python train.py --n_layer=11 --n_head=8 --vocab_size=32000 --extras=["some layers without attention", "local attention windows", "gated attention", "exclusive self-attention", "value embeddings", "a smear gate", "an embedding shortcut", "learned residual scales", "skips across layers", "capped logits"] --init_std_o=0.00423 --decay_fraction=0.375 --seq_len=1024 --train_tokens=738100000
Each number is 50 + 12 x the weight over its row's rms, rounded and kept within 0 to 99. Layers, rows and columns count from 0. The size before them is the row's rms in percent of the matrix's.

# up: layer 3 MLP up, 2048x512, rms 0.0503, rows 803-806, columns 256-511
# down: layer 3 MLP down (transposed), 2048x512, rms 0.0461, rows 803-806, columns 256-511
up803 095:54 56 33 45 39 57 50 59 40 62 65 43 49 42 59 53 52 48 46 60 43 50 51 61 45 61 66 59 32 63 53 54 41 38 30 71 55 32 48 42 55 83 59 33 42 68 41 49 63 43 48 38 60 64 48 57 32 36 46 77 51 55 38 59 43 49 27 55 40 68 75 43 45 47 54 59 62 16 53 67 44 44 40 47 45 31 45 42 61 46 34 49 64 67 54 58 35 55 54 59 43 44 61 28 45 36 46 67 63 73 54 50 43 30 45 34 32 44 63 62 40 45 58 69 57 63 44 49 67 55 46 51 44 26 42 46 53 57 71 43 35 39 25 24 33 53 51 41 55 22 46 54 51 63 30 54 39 51 56 60 50 66 47 82 71 49 43 51 37 48 59 54 34 30 54 44 70 48 31 33 32 58 45 51 44 35 28 59 39 71 37 57 64 42 68 41 36 42 58 65 39 45 36 29 27 60 32 55 55 58 38 39 45 60 46 35 64 46 57 50 86 29 39 66 57 45 57 63 43 57 44 38 35 48 63 54 53 48 67 48 34 51 82 39 32 29 51 51 50 63 64 42 56 45 56 50
down803 095:49 41 60 61 50 59 62 40 48 51 32 27 42 49 59 70 43 67 51 41 48 32 69 27 29 60 71 39 46 48 34 44 57 39 39 55 53 52 57 53 64 44 39 31 62 44 66 50 60 57 45 47 56 46 59 41 37 45 40 51 47 41 49 43 71 21 57 59 50 77 62 50 50 41 71 37 36 38 53 71 55 35 47 52 40 51 44 53 50 40 55 47 70 54 62 53 33 48 53 57 54 47 45 66 61 45 34 38 59 44 38 47 50 60 61 63 40 27 65 40 59 45 53 57 63 34 67 32 46 65 33 60 37 74 52 34 56 40 56 48 65 33 39 58 53 34 42 57 44 54 45 52 52 70 42 59 42 61 67 58 27 42 38 52 55 54 45 54 58 34 58 56 25 38 34 51 42 58 52 31 26 48 52 31 66 65 33 56 54 54 46 46 42 47 60 28 46 35 61 42 58 28 70 67 60 24 34 64 31 60 58 56 28 44 30 55 52 56 52 37 58 36 50 47 55 66 49 64 64 29 68 45 58 62 41 55 64 87 56 70 48 54 49 47 50 46 49 52 36 34 62 42 44 73 60 90
up804 097:34 48 40 30 24 54 47 71 34 46 36 53 31 52 32 51 43 37 50 58 55 46 68 60 43 71 45 50 53 47 60 55 62 40 45 40 56 38 53 74 41 32 31 50 58 64 69 60 33 36 71 49 27 57 57 46 34 56 51 50 42 32 51 31 60 30 51 54 78 45 66 39 50 54 60 39 70 49 47 32 48 46 57 36 40 56 39 56 42 30 51 64 44 44 21 66 86 39 52 51 74 55 41 48 43 62 39 54 53 36 53 58 44 60 53 50 51 39 30 34 64 55 42 60 51 43 56 32 41 67 46 53 54 37 32 25 51 40 58 51 58 70 44 68 54 36 43 45 49 45 64 52 59 38 42 68 47 47 25 77 61 59 50 53 63 46 47 46 49 58 48 40 52 54 54 35 52 39 49 39 61 31 55 57 55 67 37 48 61 34 58 44 49 75 50 53 53 39 41 64 41 40 41 59 49 57 51 39 46 60 44 31 44 37 47 34 17 39 65 30 37 36 63 45 53 60 48 46 44 55 54 53 55 42 54 29 63 50 45 56 69 58 63 52 59 38 55 62 42 49 51 52 53 49 51 38
down804 099:66 61 64 50 60 43 46 36 37 41 31 72 44 41 58 66 73 60 29 40 54 58 26 49 60 51 43 47 58 45 53 47 59 61 55 42 51 27 41 56 33 34 80 58 37 51 54 52 55 47 47 56 48 56 60 48 56 35 55 28 49 56 46 60 31 54 49 55 54 39 47 64 42 34 60 46 43 41 41 63 25 39 34 47 46 44 51 45 76 52 30 27 42 62 50 48 46 59 54 70 65 34 41 52 55 40 58 46 25 64 41 55 68 58 47 34 59 79 46 49 60 44 35 31 64 32 74 40 52 46 54 53 45 37 44 38 34 34 62 37 63 25 59 49 48 36 72 48 82 35 60 62 74 53 39 60 55 49 63 59 45 66 36 56 61 42 50 50 45 57 45 35 45 43 35 43 67 46 48 31 51 29 53 65 37 67 34 48 50 60 48 31 46 54 69 44 44 38 60 53 53 54 21 59 50 69 49 51 35 72 51 52 54 40 63 67 45 42 63 65 47 54 57 31 57 40 48 26 38 40 47 37 59 70 23 72 64 52 48 37 65 31 73 52 55 44 66 60 77 58 37 45 53 82 54 75
up805 095:55 29 39 75 47 42 40 30 57 58 39 68 65 41 38 42 63 69 53 46 53 69 39 62 40 45 60 34 67 56 48 50 42 65 40 55 45 53 54 55 53 44 25 51 52 56 63 46 27 14 59 52 53 43 49 46 39 30 68 46 51 58 47 28 56 42 52 65 66 35 53 41 45 37 42 45 42 41 61 51 51 45 26 55 46 42 44 51 64 51 36 59 45 40 33 51 62 43 54 47 44 46 58 46 55 34 53 52 73 46 55 59 51 56 53 47 34 46 55 49 53 55 58 57 49 57 54 37 51 35 53 59 45 56 48 49 59 58 62 35 46 29 60 50 42 62 41 26 42 46 71 47 40 41 57 46 40 30 64 39 52 58 43 46 41 16 40 57 44 47 52 25 65 63 48 47 63 49 55 51 38 58 54 64 65 56 75 72 57 56 53 50 35 77 60 51 43 46 44 46 56 62 55 55 47 56 58 47 55 55 55 49 52 35 48 50 64 57 58 62 46 40 49 30 64 61 64 58 40 39 69 17 65 48 30 51 51 43 72 58 18 47 38 56 41 42 62 68 70 55 60 49 58 42 39 65
down805 101:43 52 70 57 52 63 59 30 50 72 28 43 57 42 28 28 66 58 59 50 66 76 67 42 46 50 34 41 31 54 57 65 39 44 74 36 52 34 40 27 70 37 29 55 53 64 67 46 28 35 42 50 44 63 30 56 45 57 81 62 50 46 52 66 50 53 52 70 51 50 45 33 56 60 30 47 27 49 37 53 38 49 57 44 51 47 45 68 54 50 56 42 56 45 34 57 55 57 82 61 28 39 62 56 62 60 52 40 63 37 56 53 48 58 44 52 64 54 58 52 34 48 65 68 35 37 49 43 33 45 43 56 67 58 48 77 60 62 47 46 51 64 37 52 47 41 51 30 69 52 51 49 55 36 31 57 22 57 67 34 51 52 65 38 27 32 53 74 54 40 54 34 65 59 70 65 54 41 66 65 60 48 54 42 35 45 44 58 56 40 56 56 25 45 63 52 55 61 49 35 64 37 61 73 42 44 41 36 57 45 40 61 31 31 38 58 48 60 46 62 64 22 54 39 49 45 29 43 51 46 45 52 49 51 52 62 50 49 58 77 51 58 49 35 55 40 53 53 47 43 39 33 61 53 51 55
up806 090:33 52 49 39 69 42 52 39 46 50 48 71 55 68 49 40 59 47 45 47 49 69 52 43 45 54 41 44 52 56 40 58 59 48 55 42 38 58 50 57 52 51 47 33 75 71 37 46 55 47 52 32 58 63 58 41 62 45 40 54 52 45 45 49 41 68 42 57 50 40 55 46 33 51 42 54 47 49 31 50 41 45 32 26 26 65 34 34 54 56 67 51 51 46 56 60 50 49 49 30 37 63 52 33 34 47 35 41 53 37 52 73 42 31 47 55 51 58 47 48 61 38 49 47 43 45 38 51 41 56 47 61 50 43 43 61 54 37 58 41 40 48 65 64 39 57 53 37 49 56 59 68 59 37 47 65 57 55 36 41 68 66 77 43 46 29 51 42 72 49 39 33 71 87 43 43 59 40 42 67 59 60 52 64 39 46 52 53 56 41 54 61 62 40 67 73 52 58 49 54 48 40 35 33 46 52 45 59 66 51 40 59 53 69 65 44 68 51 56 53 63 49 73 69 33 66 64 52 55 35 61 62 38 46 52 67 58 44 62 40 73 41 50 30 36 35 45 48 81 63 66 55 51 58 59 47
down806 098:39 43 42 42 34 50 45 54 40 47 34 44 57 28 60 34 49 56 59 51 62 51 48 43 58 58 39 47 58 45 77 54 71 54 63 62 44 53 47 33 50 50 46 39 59 51 45 38 35 65 35 46 58 33 44 34 74 61 37 51 69 59 27 61 51 58 47 53 68 59 61 46 37 63 55 43 38 40 44 57 40 59 57 52 64 44 44 37 54 47 54 61 45 41 52 60 52 60 55 59 46 43 40 32 49 49 28 52 37 48 59 44 46 51 48 46 42 46 49 66 43 32 61 32 44 30 25 55 53 75 62 66 41 31 53 52 50 69 67 45 55 53 65 53 47 49 50 49 65 87 40 53 48 48 34 70 41 52 56 50 56 48 34 63 49 65 60 55 40 25 62 46 67 38 38 66 37 38 44 40 43 59 36 48 69 34 49 54 71 65 52 57 51 65 71 41 44 42 54 42 49 52 49 43 42 36 53 55 61 52 71 36 48 83 39 48 67 55 43 48 61 36 36 61 71 54 50 66 70 60 54 57 67 48 58 47 31 84 47 69 59 47 49 47 51 43 51 54 42 66 59 54 62 71 63 56